python train.py --num_key_value_heads=6 --norm_place="pre" --norm_eps=1e-05 --rope_fraction=0.5 --qk_norm=true --attn_scale=0.196 --init_std_up=0.0333 --schedule="wsd" --decay_fraction=0.745 --batch_tokens=32768 --train_tokens=138000000
Each number is 200 + 40 x the weight over its row's rms, rounded and kept within 0 to 999. Layers, rows and columns count from 0. The size before them is the row's rms in percent of the matrix's.

# layer 8 attention query, 192x192, rms 0.108, rows 174-190, columns 96-191
099,209,201,132,194,131,228,218,190,274,190,307,288,231,163,192,193,178,183,183,171,235,214,249,229,176,138,132,200,194,172,179,159,183,200,157,165,223,270,219,218,299,210,186,141,268,186,219,238,215,253,181,135,190,104,216,193,207,150,206,177,219,134,244,260,170,144,201,250,192,180,216,251,149,215,241,145,168,260,120,236,170,257,150,183,165,217,184,176,190,198,150,99,199,204,179,180
103,251,287,203,170,253,178,225,224,172,168,253,209,165,207,229,146,219,306,232,163,205,207,244,246,281,177,257,200,229,201,221,152,249,208,265,233,186,190,232,211,263,179,193,199,178,262,158,187,206,257,211,186,160,103,201,188,194,219,163,162,220,157,135,142,189,206,189,156,183,118,209,188,186,211,169,252,206,213,203,234,203,197,225,112,220,208,221,231,234,342,192,187,172,131,154,178
095,204,216,220,153,167,194,147,186,178,217,235,216,182,151,224,173,143,111,212,239,157,224,169,191,145,236,182,211,256,238,197,173,201,224,201,162,163,158,175,293,115,236,214,187,209,194,212,216,248,183,249,204,202,218,251,257,239,236,160,287,265,157,246,263,190,136,258,113,218,201,206,93,237,226,220,157,211,250,227,158,160,142,242,144,238,212,194,181,224,223,154,209,204,218,222,219
086,305,89,153,185,132,225,272,230,281,243,211,217,268,160,110,156,225,173,208,245,221,148,210,170,187,189,270,177,205,199,202,181,213,196,239,219,177,205,197,219,248,264,178,160,225,234,196,174,144,192,191,220,221,214,206,212,224,179,185,238,116,200,203,128,224,191,193,216,181,212,186,152,180,196,115,195,178,214,230,189,170,177,142,184,219,171,237,240,234,229,212,169,213,248,226,120
095,255,264,248,138,208,246,81,183,165,247,197,280,185,162,153,227,164,210,184,177,220,188,200,232,232,201,272,130,210,219,269,144,188,233,205,184,222,180,217,158,185,208,155,264,222,225,182,229,184,181,243,132,174,152,224,205,238,163,133,148,202,195,185,184,189,220,239,229,190,244,225,186,181,126,129,138,165,177,187,231,195,222,249,212,209,217,258,197,176,256,253,221,255,148,144,152
107,217,176,163,182,135,183,185,172,255,173,234,138,131,182,203,249,195,270,184,174,195,229,179,138,205,221,179,236,217,174,178,262,159,284,231,215,232,181,242,217,143,187,235,201,180,210,222,174,189,190,127,195,224,252,108,165,222,217,178,159,223,200,119,236,214,220,175,217,229,209,144,219,216,211,140,215,201,258,165,185,154,302,249,156,136,198,167,196,237,189,187,181,208,207,257,168
096,233,240,239,210,158,176,132,222,255,126,206,165,154,181,199,187,234,184,216,186,170,122,196,162,243,271,206,208,272,231,277,293,224,183,147,147,179,204,243,248,188,189,172,133,194,187,148,194,182,217,199,156,240,253,180,134,268,178,192,187,259,239,248,204,177,203,213,170,203,261,184,270,166,195,216,197,173,198,195,220,183,162,215,168,210,150,134,139,260,177,144,168,144,185,164,219
098,213,172,244,255,176,249,225,156,202,210,159,192,145,189,240,219,184,190,139,233,170,249,205,242,159,167,125,237,239,219,233,204,183,225,253,239,246,136,203,168,204,273,235,159,186,221,177,140,175,152,213,220,194,189,199,177,259,98,204,288,188,196,245,267,155,158,195,198,229,181,168,121,199,187,197,106,248,176,226,209,174,231,189,253,266,220,247,185,263,257,277,215,204,233,160,210
091,199,126,220,203,134,188,222,173,173,195,202,277,203,194,260,176,170,221,177,154,197,223,241,138,197,191,193,237,195,194,187,159,173,217,241,137,219,188,248,234,183,194,231,198,235,94,148,299,159,204,168,251,196,225,222,163,195,138,171,281,177,132,265,157,227,208,224,123,111,243,150,273,269,237,185,192,165,248,215,221,227,180,230,196,154,253,118,176,226,189,225,260,164,199,203,198
100,180,223,216,229,182,194,207,181,267,194,194,187,186,198,183,251,210,203,182,248,177,261,222,166,201,189,190,230,126,169,133,248,207,202,188,185,192,197,146,195,196,217,225,207,207,174,75,180,210,244,176,132,155,227,176,111,200,202,236,132,207,174,179,149,210,285,160,176,166,205,173,164,211,290,296,258,225,135,217,172,130,169,191,218,197,276,221,131,214,159,173,201,167,144,218,194
103,185,185,206,216,159,166,216,210,224,207,205,242,251,227,245,191,241,273,138,214,225,210,133,223,255,174,146,142,201,147,196,189,280,220,143,181,191,163,210,265,215,203,211,210,256,149,176,182,234,217,281,236,183,254,223,206,214,219,189,226,192,152,112,162,101,142,172,251,162,202,138,156,218,269,135,319,177,199,176,227,253,232,160,160,215,217,201,182,262,153,223,178,174,172,207,209
092,178,177,185,311,259,184,187,233,281,242,216,197,178,249,209,137,191,171,151,269,258,255,197,145,236,169,230,236,193,215,206,183,156,177,255,167,131,185,166,231,165,255,205,207,177,240,267,199,177,196,183,187,192,278,189,204,239,87,205,193,175,171,305,198,153,158,266,225,239,233,181,197,197,182,254,168,153,123,220,222,213,204,189,164,179,238,230,189,194,251,202,142,227,122,213,182
098,212,204,167,176,234,189,200,197,170,173,269,191,201,184,229,232,134,256,221,169,135,159,85,220,173,133,189,132,152,163,182,104,183,201,234,135,222,211,241,151,140,194,175,219,176,200,218,202,297,209,118,182,170,207,190,192,204,181,202,210,160,153,229,260,209,238,194,165,162,167,229,198,188,165,205,222,194,233,129,164,118,222,261,167,223,144,162,213,236,233,228,283,180,210,268,149
102,235,280,194,174,209,112,188,178,181,186,224,188,241,243,134,205,184,215,229,232,197,203,261,244,250,168,235,258,236,287,214,226,228,195,259,209,205,243,178,193,155,200,220,184,174,198,173,224,160,150,231,249,217,197,197,191,201,197,222,161,139,230,233,145,232,200,150,199,176,235,91,167,148,195,214,231,133,270,206,186,157,211,183,118,137,141,212,208,251,173,167,186,218,163,179,184
097,229,154,189,190,201,268,118,213,107,162,222,227,147,260,216,201,221,143,196,190,139,241,179,234,178,162,175,272,273,164,157,153,203,213,212,192,216,296,128,179,202,131,189,182,177,179,193,207,228,186,162,217,206,185,215,232,193,231,213,243,109,247,190,255,232,253,256,239,171,202,184,203,239,182,197,240,282,175,266,267,267,206,222,273,178,111,216,188,164,140,217,176,158,227,170,226
101,188,244,190,237,195,189,115,141,226,230,259,237,263,253,258,189,156,177,202,250,143,230,180,119,167,195,190,202,243,91,187,227,132,197,196,141,177,169,228,219,165,211,152,192,134,193,224,208,197,192,263,199,179,251,202,219,253,183,189,189,172,119,211,255,186,214,250,238,233,149,197,240,249,187,217,186,194,146,169,179,96,97,139,168,216,134,245,136,291,217,260,187,221,259,178,201
098,180,190,237,172,189,279,229,244,174,166,214,189,190,238,190,257,178,171,202,302,181,164,165,209,121,192,216,226,169,227,143,249,215,151,244,121,170,213,206,202,223,258,125,170,219,276,266,159,220,216,216,175,237,188,195,168,196,189,137,184,184,226,222,313,216,243,166,147,243,214,204,192,214,233,209,158,165,201,260,199,186,184,164,217,196,261,178,215,222,245,210,268,234,153,166,221
# layer 8 attention key, 192x192, rms 0.109, rows 174-190, columns 96-191
096,171,148,159,244,168,230,191,247,229,195,304,211,254,159,228,288,249,165,125,171,244,167,218,221,206,171,249,171,182,213,214,203,223,184,188,178,159,260,276,245,109,187,214,222,237,155,175,237,164,154,141,202,263,247,212,197,218,150,266,184,103,187,206,176,239,232,183,212,205,231,201,241,209,223,244,198,153,227,160,223,199,231,185,167,113,234,216,176,189,98,195,231,165,193,168,138
105,165,188,165,277,133,192,73,139,215,189,222,149,216,195,172,212,226,184,159,185,155,179,191,285,203,224,271,151,137,139,163,183,217,255,190,228,263,246,253,194,139,248,229,233,198,248,163,230,179,209,218,278,149,194,246,192,157,255,275,221,217,192,239,97,235,222,216,162,176,144,206,207,275,148,168,142,180,222,216,181,223,165,219,200,183,263,221,140,214,182,190,162,277,150,156,216
104,160,212,229,240,227,212,232,196,162,232,188,156,138,226,176,125,200,220,219,237,217,187,242,218,184,215,196,100,254,189,194,252,163,262,129,140,192,286,122,169,202,271,165,198,213,184,245,258,194,132,211,179,215,253,148,211,217,241,240,231,187,174,195,191,189,175,170,120,215,212,273,187,267,213,181,197,175,140,253,186,243,170,166,96,138,157,292,227,249,207,177,176,243,184,196,183
094,227,63,163,239,195,195,225,213,146,175,185,203,209,236,161,247,245,160,126,221,264,268,207,240,120,176,160,198,241,224,238,140,272,168,212,237,203,217,232,193,226,156,155,168,224,185,181,263,223,205,196,192,220,209,148,116,241,218,209,251,238,185,194,256,210,144,218,203,264,195,173,205,173,159,276,189,107,204,161,221,220,110,308,252,233,140,169,258,184,217,191,315,212,201,181,202
105,259,242,192,234,238,246,269,184,233,147,159,190,156,219,221,199,222,160,133,144,235,259,193,101,210,165,233,244,144,184,160,211,140,158,178,265,183,206,197,153,197,180,219,136,136,155,197,231,202,186,272,174,238,231,166,237,273,167,172,219,214,283,143,294,122,208,206,191,175,169,202,178,195,194,151,154,170,208,166,181,268,272,164,222,204,190,209,209,187,201,185,157,239,175,170,204
102,206,136,241,211,161,208,254,189,274,155,249,241,219,178,270,204,180,235,117,177,175,150,168,254,222,238,157,140,179,209,211,195,246,156,169,202,234,191,242,174,158,202,218,234,179,195,158,167,158,209,165,284,301,217,166,205,221,306,176,143,188,162,179,132,132,333,148,216,124,242,186,148,207,288,245,160,184,234,177,200,230,229,221,199,226,196,68,152,236,205,230,137,127,231,229,212
098,202,190,197,130,142,125,187,141,196,223,212,201,225,250,195,216,217,212,148,174,160,212,185,198,249,205,265,190,224,235,188,182,247,172,189,205,184,318,264,189,139,173,239,271,207,162,206,176,188,261,263,197,235,113,163,247,220,181,216,241,209,251,198,171,221,168,222,152,258,160,221,148,181,206,189,259,291,199,140,185,269,227,201,120,200,174,121,217,211,217,190,201,190,204,173,201
107,182,195,217,140,220,279,195,179,307,196,207,216,226,196,217,187,197,156,168,136,180,183,244,231,168,188,140,200,182,248,224,252,258,239,195,234,207,269,102,182,235,246,244,253,225,230,133,163,193,179,176,217,194,249,247,238,210,157,196,168,209,149,306,317,213,135,200,189,181,220,232,211,219,188,236,186,213,204,171,210,201,166,175,167,227,184,172,189,195,193,139,148,190,162,212,206
105,193,216,258,265,103,221,238,245,214,203,212,241,187,189,169,218,158,189,227,191,228,188,213,192,215,210,253,187,246,155,98,180,219,246,208,236,184,286,235,196,251,169,181,218,196,231,212,219,287,184,202,77,193,191,123,217,232,162,209,188,143,236,177,216,163,186,223,177,214,199,247,157,127,213,149,208,223,274,237,189,124,248,201,162,178,176,153,251,191,238,240,180,193,213,163,205
097,212,237,246,172,166,170,181,188,161,220,180,206,124,186,220,189,186,175,184,200,178,165,202,221,171,193,244,218,227,137,228,250,174,220,197,155,256,121,222,177,173,190,147,180,175,268,201,121,203,160,159,218,174,274,131,178,146,167,207,266,159,167,176,262,256,194,148,218,157,287,113,174,172,142,147,256,225,242,193,205,213,253,186,163,111,232,118,222,197,186,242,230,112,188,199,216
106,74,233,169,223,160,191,227,214,249,245,200,153,168,258,231,196,228,218,248,112,165,248,161,228,176,223,225,218,208,230,247,164,270,155,225,134,197,167,187,287,164,181,135,223,142,236,166,209,153,211,219,260,197,112,157,261,274,195,201,212,172,178,183,174,188,252,207,183,193,156,170,253,91,138,193,272,196,195,156,235,164,180,242,275,204,133,226,207,222,186,196,154,188,171,198,255
101,258,203,204,138,197,161,221,206,215,199,214,188,186,165,244,206,190,207,132,197,226,159,194,144,194,178,145,248,249,256,265,130,149,223,205,194,198,189,184,218,171,173,256,217,182,238,177,219,106,205,244,283,270,197,203,158,184,188,140,199,233,169,154,113,194,169,159,223,214,237,210,252,202,206,168,187,166,160,163,199,273,217,244,171,180,226,176,178,191,264,241,201,130,174,164,235
105,280,213,122,186,209,152,217,165,212,168,217,310,177,249,219,258,170,250,182,241,177,251,205,239,139,191,209,165,197,165,95,199,205,196,195,191,197,133,190,168,219,288,173,117,235,185,216,209,165,214,216,273,229,156,159,192,220,187,196,165,166,187,123,85,192,180,99,182,200,192,171,184,190,223,253,127,221,191,228,273,141,178,241,206,205,176,204,197,224,217,199,196,212,289,156,236
097,268,193,108,159,211,146,244,252,206,156,197,186,181,210,171,146,133,174,196,166,164,195,238,195,134,168,239,240,169,224,181,192,185,215,186,193,251,216,144,192,172,250,176,213,212,233,243,240,178,200,142,205,189,234,143,214,212,217,217,232,218,225,217,226,254,147,185,226,169,201,197,218,128,274,218,171,99,190,172,213,228,224,227,155,222,171,140,184,221,251,211,172,228,178,246,270
113,137,199,159,139,164,231,298,233,106,208,251,167,228,172,196,205,299,221,218,214,189,198,188,154,247,180,291,196,180,126,277,211,200,225,199,243,200,205,224,153,220,214,278,211,162,163,169,262,232,181,114,173,118,166,168,176,164,189,165,220,194,222,219,201,189,298,244,190,264,191,160,178,182,168,183,289,186,163,239,205,213,171,215,198,256,187,244,141,210,277,174,210,143,207,258,202
111,223,195,200,228,223,189,252,167,238,226,204,177,212,222,220,181,186,207,220,142,256,227,186,257,217,174,205,257,269,203,182,225,231,166,199,163,208,122,120,127,247,171,237,179,132,179,228,144,123,253,196,168,232,203,200,301,204,255,167,230,248,195,218,131,161,184,175,158,190,161,159,249,194,170,221,243,203,193,140,230,160,241,204,63,227,207,151,219,166,189,277,172,154,205,183,218
105,280,253,223,250,209,178,169,218,326,141,194,122,256,282,195,136,217,253,219,181,188,215,240,209,173,204,237,165,159,178,235,182,180,184,268,184,150,199,222,216,219,247,190,203,178,150,259,172,141,237,217,313,160,218,227,227,167,143,220,210,280,264,201,253,186,194,150,208,163,275,219,184,229,251,253,142,227,162,164,211,173,180,178,140,225,187,180,228,143,156,154,188,170,202,174,179